Each number is 128 + 24 x the weight over its row's rms, rounded and kept within 0 to 255. Layers, rows and columns count from 0. Numbers have three digits each. The size before them is the row's rms in percent of the matrix's.

# layer 2 MLP down (transposed), 2560x640, rms 0.22, rows 522-628, columns 448-511
107:141097148154089127153154131142164109091114137119123102139102140172145126120166131108082119101153116135145096160152098115137171101077131106086140160083122106144124150166131113133121091141134136
098:127137096080139129141113125123152122123105126129132078123187142117131084088116153135109141163151184113157124122119113157135090151145119126120099086160121117175153126112131131159104075132138143
101:122142165143102125179134115113154148104110121084087113117146117082146141079131063153094125176086129147146125118084152141067087117143120152140151087142123106131119126141139122152121114139129135
098:149062138125130159156101113160131095102110125092126136076173135072095111165116132091090081171125128135118122136109149117133148126127148116141125111108133156124144111125160157109079155098160132
103:155134146088131144137119100170114108167118087111134142124117143122119126174150147178116157173105084199123162147103110160112123126078124120094102115112168155157124127104103118143125143167120130
098:122137151148126097133137134166077191163128141142168159151141141115111128116113120104212140167110128152152103122113148125166143142143161169153168142138159145131114123152119143097141100155145163
102:116157092162109103108112136157124127150066131133124166163115147095127124102090137131095111095074124146145148132102170104090116075115114115148158109126117129178128181100166148122161113159152117
099:152143130140073109146186097129097164110153164128145114105128158146140135128110163145148141197133128107122164156126136092123084149176147126166101094074115120122132129143106108130125090190118112
102:135110148188165144127120095129128127122131138106117127147136160118108139157129070135141077146155129085106113141108163164099125091108154124152115136181161114137131122097157136146166143122161113
101:183130112127137174100144164195121135175093122138139116121126125172075137111117150178083112115092125127138132133150134111127132118130159154112097152101136155114136134149087145085165120120153123
100:091141133113173152119103129100089117151154116114079147111110096130089068146076116152141151153095119114085139141156144146115123105130126149125117117127141171092119150121148134108116131134105139
111:086145145102175134129087120096088164144141146098104129122120078135140149120098143157167165173139118120124106183108121147095166072165141162160165136158155133106113125112138146101145091180103112
106:178072153102081112066137094132130143124126121099144125144139171136106118093089121115149144122141156127119136142107115121128145156151137074113131091115165116133095094150094161141138128141130136
095:138105108145143104140141128117130153137104168113109133175134154130168144126085167153159131131172084167157120155138111155184136121112126137159130151117121173120119113157167094120126169119155121
095:110159148139165135125152111147184098089090125131137126169144134140123119080133140137145119114132191137119099113153137185088139125140166076080102133146113105141160102142074139142120128145154103
096:071084205129122140134142106151117153122115127114148175111139165111120144172106105134142143116098143132082134132134175135128133114114136108112116174168151145167151132133169114129109131090149146
095:118118110173146098140121101150131147148122070125152102120109125120144115087111074143119135114129145104120132141128109123112107126152118110120152146083131102112101174136117126107128165128102167
103:181107097130141134126150121123120107156126125077138082181114119101094135096115124143129146117135110132179126141143150130202131137086140128129143113141123104145131137094155082127118130107153156
104:143121102136157136132095143093093129135145085123147151104085131131127141088135129155111129139141082105152158144110142119148121146140130157105135187106080141116136124137136101125125121092120154
097:180104160103157162149146139134114104148121129096122147127155119100095134124100109149157100139110105115138096137118114074107148139114139134094134078112115098169124156113115126154120112127144115
097:101173129097183122131141133099133137188132099106115122117113148093151091120175157114147109135127096159167105135129095143133110133107145126128118125097164122180146132149159149122141150163111105
092:117083105164149136125142146081162121116066147134137185120145086143131112126150110151123118127111098145128113120113135143119128144098119074135169179092104095127122105143143119130090089113092131
101:117139122113106115110152103118162151114117117102100086119124134153063117085141176116125124128134110168082137124115106134092106132122138140172155135137151137140100074135183101139190120131126141
102:175103139140121129115163113129120106091164111157123109140142115163121119166084173135109145173117140153129143114147131090157145139158139137123137140162154143129108123127120103132121127099122186
098:125103150125144126125151147141147093059144139100111135130145121146104103130165146140128132101134168148112114153126127112146147160146111126138121128166106155185088139133153121101158112122148131
104:083143125100139116115119084153129135143107137156128122103130086115113111137144119127150165116117108128101117147115110145144152125199124144133135126068094135117133134120149111129166127123113133
098:127113159059139097101055182139164123157098160100126172127115086128114115111118117111109115141103156135111138179074117118143147107133112115116149180076141123121143161128117119155112173130109121
099:150138153118086138104137150140091111107122158160165119107131133094140095134090112123120120147113127126134146129144116100107190079137159154146118127139126134149123126134124141118133128118137147
097:130138093113155119124113138115134129165093118158127129094151128096149108141152147105085154143123119109094137110124154110134122119132076148090121138131152105150146128135146124172141127112180183
101:113146151129076160148166146118113132156142100134153117133161114148132117099136104154121181124138097079121073160155128080101152126081158130112124159166169133114140154161113114132152123107144125
096:157107111143133128127160116137116104154117122102115114137169182126123148118121160140105113144134144105146120161103146108110107093124098135132109166114116104100143136128096166125118122162104116
104:119103138117114112131127147102138111136143086113112163145135128164142127123126112103115140123110121117151107086126130127170175137124168173127077134118138144152122147075116165139178143141121147
099:120146093167137159125110137165137117161162114140121129135074100130109120153096115146129131160137113119108128139128134121155141106105116126070152142114118153169146158131113092086149156074134122
103:112044138095073122146112108171135077181137126116141151144121124116106110112096137117124146128154064143104137107162094168110099108143113102123149132192145133147111167134116084161143154159121105
100:115111122140136123120095110089084089159128112126122099124185158125167112169149123148120133133111135123168095140138107080118153129080130086164131098100144145137140103144124154126123100139126140
104:135156093123114169120103124118129096131127130147098134130113153126117135134121109147122119169148119081112150111158126160102165115121141082099127072121122140119166134111167113119118131155127126
108:114143126127117149113104100173120120115118099132167148127125131116176130144092115085146119147125131108144130108136122134103141102133085102130137160123065125177132127119118122093119118147130121
105:136127157152075156112124105148099088108090167081165110111135095125093141151114146116122114106127143105081060152154138144155144143175135140136100113122147174102101066160149166128116140119153169
097:093144135125153169154096171091098128148145102156142155111136145078119094081168127143116116162146136151141141079126113154107139100107145132101141123122154139153102140091125134139093110113106146
108:130127093108157160115117158156136126096090109138069124121125096121121139154112142133140146124155096082130106121140155123085097094116122152123121115125110155139180137135174120133180140168172164
098:129120103123153113117117109126146149139115106095125113122147147136082120140156133083139189125111192153109108101144161108119103145106149106148112130103155148094135144146109056091130095099139128
098:128109143145144087135115135149120146119131124148114093102155183113091104149124137154133126167110148140153140126128152103126104147116131125139146123136133142112152119124123124102138084102146133
102:105128152128106153133126102116158091079176105114114142129121107147092098107153104129119132169117125142126084113114148168106164156118133091136146180167122132106128132116112094142146122141152138
098:093067108148133131174108138111118129088103148140137150122126124135109132168115163117150142154109162144118119125137129139162134142156117112150144146130111140146147096127121134119146121125104145
100:202132164143154136158165145115086148116133112138128147152143117115120119088182124148176133094134150095124124167111145075123100110135125110139115129122110106124121093124164101136162150147113118
109:165142121103161136102141104089140142122114127164094135106104099125160153108127155130129142139120106129144108107126126106159101170118139087086145108129161095141115107122106099150128179161145142
093:136091140108146082109157139140153127190168122142114145108136110094151117152105102158167150069110097155116125145123094126108176121134104082170135128103129129149080101090095108131122110103135124
103:108118113141145131133143138134099176179109128097100159162164167131110154107129093167133106132110083140135102074126109127126088102118110133143158142102155121151141124149133083106109134131106170
103:122111114158141158134092105140151104140112118158143127107127162127085131119113121129103168083132148133137146131127169124112138135111144188119138087134137150125150162075128138107123155185141147
094:125132129158169169135136152127147160136132163149119146103166118131111095136149119139109119150196145132136148145170115122091117150143116125151209100123121155146143144121148116143079159147105132
098:148119161128118135142153172102160121119142141098126102142124169164130096092146135102153137123143133143148132145118133110116100120116114171151108121123102096179099119159126166155138082136156121
099:135112135162142143155119142100118156116119116176154170133097091099139141131105127141110110132141156106196132153137146143116101168160135111124138164102168148115087139158099120129129115146157160
104:129154112164136131141166138130137173117124148134123143193175081118086132170165154128143137143099129131119143099167119163077125148107096116141117072134125096103122077128084154131141145140122119
100:140147105123161098140155097136130128110132102153119119124091139114125140141169121100102118110120097184148113097136133130116112117099111131134197122111117069163145107136090089134164152143121146
103:113126117107117157160062112162113119153115123109119121173094118103163174147129180121147144107133140118133105119138129149118141137138155103109134135115130151121131129111151106120107122114134132
096:155123120139141149164151105117141116099120123140102109155113106142157117139128135113155130132119094097119130092141130151142105126166130145118129100120133128094092093156109080074132081147125105
102:078124134147085138124165107132153143145166130134153129111159135147106150107104140119126104115140152078149111157137097164114163121153111167100133102126129181154142156063129107161127080097111120
106:135130096121115149118138133123090116140137135131141104129131140116055104103110159077110155145090134109169078154107117134122130149168099111094106177112121093141163116122170168091094125140131109
102:134118133136138186120154132134134086114112096122129160108130172124145175089097160162138141179110113158113136117119114113064173159143124163139101176104120113144143097161079145157156152135132135
097:131157103113136126120128129115129170154096152147138114132136113164130106099122101106132095117105100160088132127129101144114132120141138111127178101129162104130165145141142143150131152110133119
100:135125165085124169116137089139097120169168089119143148117156119106091153146128137132060121125134158187139109113168119140112165182162139087115150150121115134143145110145115169136140126127101097
095:100131105119150154119108128117091113106114141158128150105148157105124116149160129124114117139143106150165112116124147149103128136123138164128115132148168095119126098123156164136130149118157130
103:148126108095142173126108116115122116114145109139164133092121126156118124091096101092134106118100119106101142116157132145121133150147113125184131151159113119117171115155070174103149130101147149
098:166140132146138101148145148132121111126071135141124107110156122146101128110156124120164142138089115173123124147127132150123123169101166099169153118088150128120126131107146089142156119132136115
099:132137142102095161100107144109117113110125164113153093192126116157101130118135046100133147146106137158124174102117105065149135176132097103125158132134122163124151124138132138178170115129146097
099:122136104129101068108124114130106151127109115144169139156106114123111134138153108148154106122120144137134154167166163094120142129151136087141154113125117121128149144115121153126117129113119135
097:122108135109118109112163134106161143136149200096105119135112118144130119140119131100166135137124112115112174134135105130147115131138125122120109153112151128133135149097099127090131126097126119
104:150096157120106112103118126127093130110147123103140087134132134170167133125146147153134100131126152191119119090126123127142140116126092158097123107143142145104115151132153130116139138138087129
099:099126167164141123142133092122130154145162153139107116108116127155116145140105117133149148098119080097132113139148133076162137195140146121103148145135121159118135095131115149144198102092117127
094:100112152130138102116105150124132131104154091156079131138131113179136149107183129142149126102152112103145121104142157135140146146145150092135151073107167091113159143116116134111096142110152093
094:143100102122123148123145120130134143104105113161131111113121147155114159145138132174152107115114153178130094161123148108140119136131122107144120142148158094119113103102108131091117123136147096
102:132101113181147134135108133091154090065135144166110141151142089105148099126123119155114140154159147132128121110166140149101089162137150088110084198126149111129183113119170112133126137131103101
100:128132147111147130122156114137134116121081098140130160146161128089135109136123121121113129134116164120150150114116097149125131115106120110166135126159125126159118074128142117160127173121128147
105:142140107129137143121096123083163150167125099149128122120115074099138110152127115152127125116120163146112134167111137072136139140147134146169135091120111170145114131122134115151145101121092114
099:147136139119164143109129138126119133138117144099140122143133096130157153176133170111116141157170158124144167159141142151130092137112126133128079178125155157134145104090096115119118169139136145
097:101178184112182127128151148169129136199104164105139109121172132114152104098110131105122110135139125139145129157103112164132130118134095116127127118134140123121102147081125112124106125138119138
101:133169129154136119099142128098107128138140127114137153083078098168144055151123122111117175169110109189105120122141143140133121121138127147144140117159087136138108135115128114120087121098129104
097:123130118147122142118120128115124144133129128100148127149109080117141120145146162167107093133147087143117109108166083103100097117154102089119122138137046106148106137140124136126100136171155127
098:103110120160138135118116133115123076099143139155133127149119094149097132123105095129121128152125080136127116127181107133058109109099135156126149126132093156126123091111103061110109130126136147
101:099132119142150129098116133146185124104132126136119131125163178156130087140096159112096128166126145126073145121125126128138133140148093121138184134150083126149092137095090094128091133130120130
102:088163130155115142123098148176092084116121158142116182095155126110124116125100154107132123099149087098083109103103094122114153136145157155129163110149103164187130104112140128102166099124152135
104:139170077118152122118158137137111092097120149179145158097125113129136106072113117099146131126119128143143143166117123124136147126125096128123112102075128068131138165129102142157118146169163105
095:140125149137151106104129081119159108144121131109128132130117142138160157134113104114115163126173152141111090162092154138141090127122131167140121185088110147139121121114124163174156149149119100
094:137151105098142146151140088098142110140128108133143123141132082143114182140129148117132127115128156116119124124125120137135123137158102143136123120119157164127118093131155106132133073149098126
097:128197140148128194085126120148157138114118144132139110150138119164155150125121121138135138102117143114093106138143133131166084139113190107160151158169161115119116083116091101113152143150109175
105:109151139125124114147145115133144137112145134103174147188116154138097111140115183072177127139118105101089182122067094094096115135161128090147160107107099106149121131086112079077142147145078136
104:116106174122178128151135149109117147120100119120159143139134120149146138156096080150114132106124126066124095129135112099126140121117136140125111142138134134144101137136129131146115127113090087
095:129149097159124144111130160089153126136105089122158123134176118149107147147133121135139145095129129157136121142135098095107058124155161149144155110097131108143157107107147121123154140132133192
097:157158106126181146113157139148118105103126143133159134129141156128147116096095129123036162101082131143104097092150131141098156077132141117125147121133142130189148137131101157102133142125152126
096:156133099152131127086135137124137139127151082146128091135102139137131109105120099142107155151147084127139106150143159158124134159112124125152152140099142098124114124147130107125102118158161084
101:128159115136158148138146167123135171136125165151107147113141153141132197172135119098150117125148132175109118150157092100120116124126122140142132129173116114137163149130142139130062103152108127
096:128125108148145110065116156113103133132150150141127099126143140145130137157143124147158149124104105124143135128138123137122119154121118134171124101134126110092113094133120177130180099140106126
103:124127156107118088113075139103166107095120160130132088122140109117081128103181153141138123136100147156124150124161117118132089086126065119170129187142125110149083169135128118135093158097127132
100:085140119133159130122110122131125171136134112162117141129108136179140115145115117077140190158146151127132165110095108129125139101129122132114146141112098113118134102151109088113125109097108119
104:126116098122104125146113140092129128128097142134155171146148100130181141154144136106104132083152187114156109134149125109116146139085116143168144124105130130136139133127124097124161140073111126
103:176130140118116137138122122136119104094134136179125113171102093128159150139152112103114113145116107152169160150113153132134187134140129128140105114109140148140150154152142148120131114089107155
101:116174112112121164095092124135149134147111137135087083145166106149136126103103134113104194157133118144156159139136134139151101119097090106142144113166114143154156134128102156232117113146158123
095:144131158130143143100097133134170131179144150113140139133124141104126157112107097150092146184108137128122162131080127169127097158133149113148119137135108148131096076115136091190125126152162121
100:146120106145154114129145173117143116122130155136148147116100172118112133114151169098128102106120127151112087170107123134099127096098124125096103104129112104093136156106135142151141123147130095
095:110168122078127147160103140119105100073114102106097123118108094142102108148117145133107154127156144120074123119114106115134152119106112141113112160137150098113138121101156116137105109081118145
098:122108136119139162113112099128127143139111140174132154148120086121109119113095117109137137145141124073109104109124160124134131142133140117134121108139123130151070126143166172143094127123100112
099:115107117145121146126108122130133130138136128143076151165124119128159158124096154153185099176119133126194110153135160135118146149130148114131130136161145089071148144132118134112135161161118140
098:143149137125114115134108152148114121168097180149160111194122134102131116142123131144133130115128141131120148137093170123145141118122154103107108123107118123155138157104157131161138143112104147
097:111124114167154124148130158126169130163134099137127145161093123147115114134086114142138120121122096149172116121171137144162142107128133140103123143132181116092136088147132125139115124095133139
098:135128123129160147175125166128126143117114127128135158115131131130150145138154157137112153145131130155122151122131122150098113102123079120119119170180127086140138101136139142141171108123111154
102:149125098129151096160097122107119117147086100113111114105134148102105146117172109131144134114133169180145112121159090129109100179152154145126088114116159126152158086128167142153141079136140126
102:126152128134139130131113174159149090135111146144157136146152052124124112086127134094129150090171129118112105151108125100151132119159142175124138167154155150122136135122122052149134127110165141
# layer 2 MLP up, 2560x640, rms 0.292, rows 523-629, columns 448-511
102:128116166103122131159145108137126136176152136111155134172133113104148085079093120042147114131108121141127087157117146141143122096141147128114112113192107195073097068124112134128110166141162168
100:120163125053083145144132133090117126123093136184127104185156143167130113120117133133129114081115153127126157155129184122133063130122084117110118099115107096171102145133118113148142136148118095
090:145150153171131100098102088127106112119134090131132141136123138116118162104117122124110121131158152089171107156168128124117100120172132163116087156130145174132120136123127128101118125154131106
106:080142121161147127104132155099133133135128127132132139155071122151113088157159129141150146119120099143159136152137152099137151127125095161218104136131133106106160149138148160115086095114115113
094:129119106144123120154118113147139081163132150142106089191138121152162143162121149149141131110106155113098101122155089120135132122133157123146138133067140117108156188101128100135132104145125158
098:129148126101128124182156170136093167133115146113130111125123126143177140128114128123126138112116142136138109114140122114155130079146129141102114108107081105135124084093140163121136166153165130
104:116088108110112141128137107146084118115182135112129125097149098144116144129147097175138149141146128124135109137158142084144128132122168138150129102138152119128150182178149176097159142163122169
096:134143134125129121152124097112137121157136121080136114155093082105131105093145134134138178122178126133104107100140091116167088115121098130150088111130125123100117167165126162105106119132108156
094:107119169166109143139120108137144122110145115171140116140119127129106124133141098118131114135061166095141074109113152129101139162084086178116069090124122128141124163147161131089152129158146114
107:131149149119138145115127144129141162117121114090124153099072180108119151144140112122137139098139132113153144114101127196121133128161112158120126081097147094113150155095131156111100137095116123
105:109151064132130152141144156146143109092144141108145160138125140135144106119110106169124148109137093147132131146130111104123100125109132129125143113148109120091153210095104126096128210138140149
112:112126091149150152124099133095120131175138173123124124139112136086115119115140075174118110133123114079194154144101123098096137163159123130117119125148125126153119120137130168113169139172157114
096:118139157087125141148134114148145136073147102130172145099109106171187153167061149130098171157096133177121151077156093100124141110149129082114106134102124092113123113110132138115086105127138118
098:102131165132173124117118150122122143136129182121140163132091117117143088087115131105106143149157115138132128150092133126160159138117137133131127128177141117098127144111134120115154121157116137
096:120129084141166155131069129141116141137133181101142163132138130129161126137130118105165136162113092107160120107143107126131110151113107124149153114143137111099162113112152124116129148129155123
107:135137117147115156169154149093167112113131122186123129131113151139113123160109100183155129112168127119161094135117154121084127083138120165166116065090108128161105194165136136123113175116120166
098:125140131191160113104143118153108152091129137076132132101157131131151092111111081132097097061141157128165146144123152112121115134075133168127121134074123111146127140112094116144136133095167086
102:079151123132108154081133126138092121138108196182086168135139112137126127133103151138144170117114071136145149128129139118129144082150139107144123126118106113153145142141135142171082122155117086
102:104136104149114085149100123128153135148067127081134152140108111140129131086142154132113158171110140159119156144163137129113186066146140110151121120161123168114116114145139165174106077141126093
101:134123134147125090175126119107119096131116150103147129118121141155086106081115122105106127113138114120178137118146148090114146173087131140118119145118115101150124130115155176136125101161142113
088:165106109152079082158112125139133147108116099128138125115111127134191151160140151148113123102158161096150139139141111106166135134094155112162143130152127122185078109127113145080131147125144077
106:098126101100140127139125118138114123117107157101137155152126129123123088120138139169101157126120116136145180043094089134154122138103116131139121159087114129084134124155109110135122109143171119
101:158119117141132101143117054139097117108142161104144141120159114169086161095142122127166124124146123106127137159126113069113127126131151135152075138085094126146112156122116110141127136104150132
094:126100137121138131167138089146113132139103153116180105147108172137111153107139140099110106060150159184114110074133124125108154168111101154128150121121117144104168144080149109103115165104131144
100:138111152112099118138116144107146138140131113093131094122139097119132117093129099131139153115088094152115052131156076144139145131110179182141079104157153121126136126151108117095124133153114115
094:144122115132127093123133134129087137136113154129116127149081104152122090132127095115153132086159074144127152139132132124164135105093147158145098152105164163153140153149132151134084109120138142
099:128126111096113157135111090119122099122165098099161127079130092153109126106145134117087138128155155166116104097129097146116134136091088135111114085195144137108145165162171157123121136133099094
104:100098139184146139135089149105131092119135133143134194119161120116082149106157118117118153141154097116149131128147124145117091112116104135101117168118124130118158158136078107157104128153130111
101:147140118135127149147168128149084167144122112116148126165106128113146142123155110124128095100162183132117090128105089128108131153126132169133100128143133135151147126120110147112127120115121104
095:144120160123101147080121105110129147167132134169106143137166101084137091139151155143125118102095094105144123149126130143112118118142144124123101124133099132112127100133129145112084131160109139
107:140135091164145105106148128122125151103146144117162116140097121138149090071134106093089168063105098157137144133117159099130118107123127144130117130119139140146168161181138170149147071134037167
103:159137115158159123152156138106171147057103140123145086114190175185140089170145113129134143171149114146126118104127120116115136125109129139126122133111126082112157142146150127150153127156154125
101:110146096167121120120133139111133114171105109142145119149110148132077065111109115110128124103130121099183102151125116102116124122085097131151158081112152075145120146118124084148198120122128102
102:117148114153147127110140110127158146123163138126133131160115181144139145130124141159126143131163139178122110145173145078142133154183124176095144127124125137118159129165126083082125129142165130
106:122144138159207147128148102111125180150085130115141088097101110123141128133130115128171101104123141120139122116067148126120154111112128144165131159106130105117146133111146124105134137119106102
107:136145148105135157129104072113117138136148105137114093130128121156096113144073065112164117143137145169139097154203162144115128120121149142116137083108153183073137157113115118127151124147115123
099:108110141091147171107103123117133157102131180138154095120132133116125115130098118185080138154154134141139113117162113122122188171141121096116144144120138160146180144090148121109114108146166108
097:132151116149094140100132143142157139125171136130155138150133179116090161090150153130150163116138180135142096099123157160149141137088135150141133120158131103110088180135119072134140099179140126
108:141160096143124128159149106128092130152148139156079136150157107059122176122137154141172117097120135121116115133094138177120116124146119103136149133125148107165131133133104132199155157122111097
098:103107179084125122121141151098146137127100145124078145153103119126183085111141177171107096179096099151083102121129093106145131112138114127132124113095137089133095146148110119098098136141078133
099:177157162116122096093087112121126120151122107129118196125156126096123109203134150113126136141108115113123159095133114133145123126156162070120170147102131094120160130109113104098127124103098084
100:186095099122131075081129147141081137143152110120135116101150156128122101108126128177185132150155124082141147150152135139107174124135144126129134144145128118116094159132153115064127095126096107
102:137159098104143107189147136127101130087098148132122122101086159089120122139184132079086124144137123160131116143155126111143137152102093174154060140144147126165122123107103135122099117049128156
101:145166180139096112141119096087116140124148115109179104145156173141116110104115145173150154167073121109133113137133141069169156139109098133119160114156148166128129100153089124092078150165135099
106:082139112145140126140096117087124133118109142104132148075138112113082134101119112152119157150121120124153156111158132129089106115134135100163139149123125125149105149148112153146107126133095153
087:139154108152149120128129125157160123117123130138121112114151191162094141145117100152142134084137148120150064138133145131144096152117106145116124125148129113103154116166098152171132087136103149
102:096152104166099124117154154133113112159085102089141087140172193122118166133113128164105136102094125135150138080157111121103099127131150154158125142136137109130127178121125132149098116156116100
103:118125130106135108116122178152134138152127160132133172127111113080129115146118132141106138055094164148180151123133113099163109108103133135090161129102097111163100114103086149095147155113126114
102:167120104123134162104144111128136123159147129140130100139133110140125108138126117142085107120145123155117109113104098081115119145138129122146081156137136117121123084142109176122170107126126100
096:137116123128092118122141154125117096155118133112179155156110113144157100109124100103138131136149110106126141129124129107130138151144141112141140150145091103136131127129128111140168096122107139
104:112116123090101164156162113153152154121121125165176127113091113120142133090130147139137173153120100136168131120132133150128130095107127175094160171125111147140106159116131125099103115151145131
110:117147151125141089164102089122102146139131120110091157118149177144128113103135169142129106142135130097115143102127127139128142102114157108109099139154169117102146105118100137119130140142100134
100:127120126141146115124132121116090123143124126109138117150152125116133144169101123157127121168123127113143149149116137133167127110113132110124140117120143135149060151155100147146126169127128101
105:149109143124109142120152105090102119133115128122115135176150119132126129136085155145126100128085149158138082138097152131153127130121162112150156163110147136084132149123118139136153158129104113
092:116181108111122103144112126179111112119180164162119157132171081113107132094122086130062117125156101124106139132072134126104106162119122110121101119150072122172104173105094106121123126141126111
105:108145143157145089137132152152187134162067086095150102101127114117120100113102088097166153108111128138111166119106116132174156106158166117105101129121147108118117106149140138098118159136122138
101:148117150117118118128108131112134131101111115119147124107097119090151142120150107167158160084110152078056149135173135105133140139151097089169147143080161132147116128150148108114160107121112135
103:142133083143107106155109154158136106133169144128164135092130088108124141154137125163145131131146170118116172138162138132124128116059132122096119130144141124125138126090124105179122142139162147
105:084105114150065110132167137132142078134088132140142098145094142177124129101131111100099115112148131143139158106087123077172152161147131098151133088124159134134126101120119083116117156134144136
099:173188108128135129116170082074099113135131124119135175125132117148116129131143090066102092128128075106130104136127144112140112143113131160127122118154103082097162118126137123080145115134128117
106:136135153093124147136178119164139119113137133131124072100148145146146139143167138076127106111104144115138142182137108069136155130142182099118162132138168113125103113082155170120124096166149162
099:137152161137140097151118132090154157137129093066144064097184110122145138152094095144143132092177135135143125084124093146130113098115133090085126154131138065167096149095096142131142155151167095
104:102197094139116118122159092159131145134140137099062105141138130120141133116140153115122098131135054097176117138175125126187150113177123165134131112085135121106124163127132166131145101095117139
094:137178085125138146132100131084122156123126151109127121148120108152116145124157129108113167163110119150153137110148154131136122162134129113128155140128129154106119180127152158134133085103170110
106:135141145112124155167098105121137178123082141113119118166162124142100143110091139138109141145114122135135095122129147176146128099154086104104122086145120086097128094129137108111134134167107135
098:130126117187123115164093150122116127117115123144137109120151107128145130121136135136105114126105112079157093172150112123136137124117174176099121117163104131167124120158134133155133105132118092
108:133109129122115158126160112155097109161140141178126116109123076149133122083159129111183129137095135125135099138117114188116120094136173139122181142145144114140093142134078148130126136162096137
099:129137109138079133143122132100132108114152139134132176100145134128138118107119146104133116119124107154136105122129128114133134144097135134071101186129149147147067109148133124122156110119130120
092:111114123126128115141129142104188153133135124104125192152124125108146105134139111128161127159144097101087113127134112133135104110125139098118112122116118173116120095150189115095159131107133116
101:128159120128144135121141168139104128160127172109130111073145108129162115118107111092121151130137161144096165152143110130140148121082129150111117099102173097132148122081114180095159107151160124
100:155137133123107118145137101123146130132150126134136133145159119127142144098116115150170119106154157115135131158161082112154112123122103140100122106082091125104098082106114113165125142127095154
095:110059169121141148105095111165123119102106143093137147099106127171176121148129153156132118109151122105139139137197131155150088136115078104119144164142206099137134174143147136111135154115159141
103:109137151075133098149131125130076119090109096130092123119091115124139111123145132116102139127075132088119169135104101098128146087098110128109125117176148112137104126103142124115168136123141165
099:100108155154107119137125133139076165157130128152088136104074116134174072111128098157096134121165160155129154132134091129123127137134179118120180145131099142131124088140144168113147124110131113
093:135115108130117117139138139146121098165114111116094089128157138105153110114143119105108124088128147081100146126148179135154145129155130090124141083118145132114143135113141132146091138116158126
099:091118120107168105107123066085157182178091133136136128110115152122139123104102101176125140086135147110171125114130165136121156134160118110112150155144121138139126160151168137133127102111149115
095:116151177129115138144197100124101159115131113131170106087106142156162072135111100168130109150121146112101160188104127091114091149148162111155137128162119113148161109106142156141142113104145149
099:105078160155158143117150116101126154112117144125116114142142158096126149107096096126125107098183119138098106110087129149116149082097128154135142158155135087105124122122093143130173101159136115
100:139169134116162104158134157116090141113147134111107155126152108153132108095108110105151149125102122139131113148120127190137111141147166124131172169162171134118119095137152118112129136155117114
107:120114126127096135114151159171092123148128142113128144134105125161056114109110134156134163112124109112165167083146120146143118124132105127091177148114143112170107138106113109133137131082093104
108:197168144129124118138137122131091162143070130100117087071069131122102102128113145115138148109101101106175067125099081135100157137151110132148121101102140154119108111150118120110138176160096120
096:096154137141119106128114075112122118152113174086125114189147131135120091116131118147140105095074158112173121096115117176128168153125107121132159126095138143111130146090122116129131128146140126
102:086137094134080172136169130086162140120093110117109108091134143093162125143129096158096127095114086145140144136115129083167146127182127109139148135121173112183114135107128119153127114062085145
097:125096121133123125150128195138142109090116125122128112082126110127102135120128095150099156144136062114116106085133129145111128153149116116165130133108108167069112194149101139173140114121152088
105:151102156108110141141133093150126133082120096080151111129116148093103130114139124134108091122110122131091135135130123101088137098133141121142155143155098133114161122121137104126119126164119110
103:153122089134141093134083132151171176091126100134104110164121091114121118137161130140106114135117165098152130099120122093124083105110130146139120137107130101084111095152104102150125123136107143
097:127143114151135096129100140105113157093138125168164137100171147135135146140115146104127103161120153118140123126120122110156114166144126117115128132120099098139148123085130118132121102152177160
101:116184143116101139147146072130106140107109137096122111113166119082118120176132146103112100134158114160150121129099134118138167155117112127135093140101116099183138118143152141119140150125122151
099:123151147116115143150109145124123136130088145143126125144149157134129097135096100111103096143177109116151177118110128090139111105105087137120132160151138168145132129167061145112110136128156141
104:122116142151159097135145152147123156117140134132081102096154137116136068140121130138117131126124112121119102127067103112140152170165137096062127152164158115156121129102101145125145174097121124
094:138108120131118151136151125104158172118138151137094132127099078144137186096116131151154088116158111135178109111129103121146167105147059105124132053108110114132111127163112117113153120132098113
099:118120123124089142127126142087139116111098136151133121137074125133118170088150100142171153165118161110121183089157104146117137137120136174163107122132117114169132117148124106140118194143116112
103:084097205088099129131128144111157190149147103112118127100141113152140150119106075098159117106112102135180150118113117146121134102127118159077130093128113109104177131115110098140116152089170093
098:146117132116120132124188131142108107131164099139087156112139164159071153100129142142161142082174141109141129103138152119092113144199145158121110065147110187100151132093152117101143130105129165
104:133123120129115098135106119101117114083097114080127112112105154140153123144137114123152095108111107115146140142121124165112143149090145133163126139143102153126120098106133117157124112112107133
093:143107134092130130096111090144121159161057130112066166130135157172107056097132184136128139123147099144142136119135124134134134154125063106135127101153110068133158133180113125143146119120153143
094:161121070132163163171143155118130132125130140087073094123139097151124128098164130119110128139124134135136162114110115095153070151133139174159144086124127095084136119122074129141116133196130081
095:122115103081109069105133127104128092153179119107144127108139141126115144115173124135141140128115151172137133125131117113168097167104112121138095116147130155110142108146131134095110166127105170
093:086135120067131109158123130126109096146142133133129152105154116124143126111124133105113103136097185102133152078154127153161136128165131118113129171148083083132121106180115113088106070159111102
096:118128108138117135149118096090090130149173128132090156132092150138108140153119112083093102170134149164129122138128125123112161111097122142141131143144037146179142141091111162105143130065099160
092:139138089138101132127081116140120141089135151095130117125135106149129118137140120142130124106136163098137118146155083168161151082132123123105153121169152145131155137140188145088118100089153119
099:144148166100124142150108148112149170097113117145162155141124144124155122102167129112127151095114118121116128110147150125139169143100133157126085126171111106121099122147109159134126082128132153
101:145104068166111193146134127100134136114109148153155170113136090101121118112097108117111135108119115099150135125137105127137131111161122170172122088106101069119149096100159162102090165120110111
094:151157140186178151182131140149109139121178113144106155101154165170119068122164099100100124116159149145127110119138142100152144120170146155137126114129124133121152121135126086100161158133132092
109:100141103152142128119112140119142161130179164080163131102114145108133122110121147112157167105133142134092178108110172113088108151124164138137093114153183143155109118104097108105179106100077100
105:135157138169108159170101145122117137085112140098133110124115117127141116121153106131140084122086100110105096151190118132126163149152126153138141145136147105112130133128134140149136135183142105
099:109100147113115125130099110136126120139110153175149119102152150133139157102114173136113175128153154107106087124117138099171085116115118133128098113135182143151127124136134119130149121142151112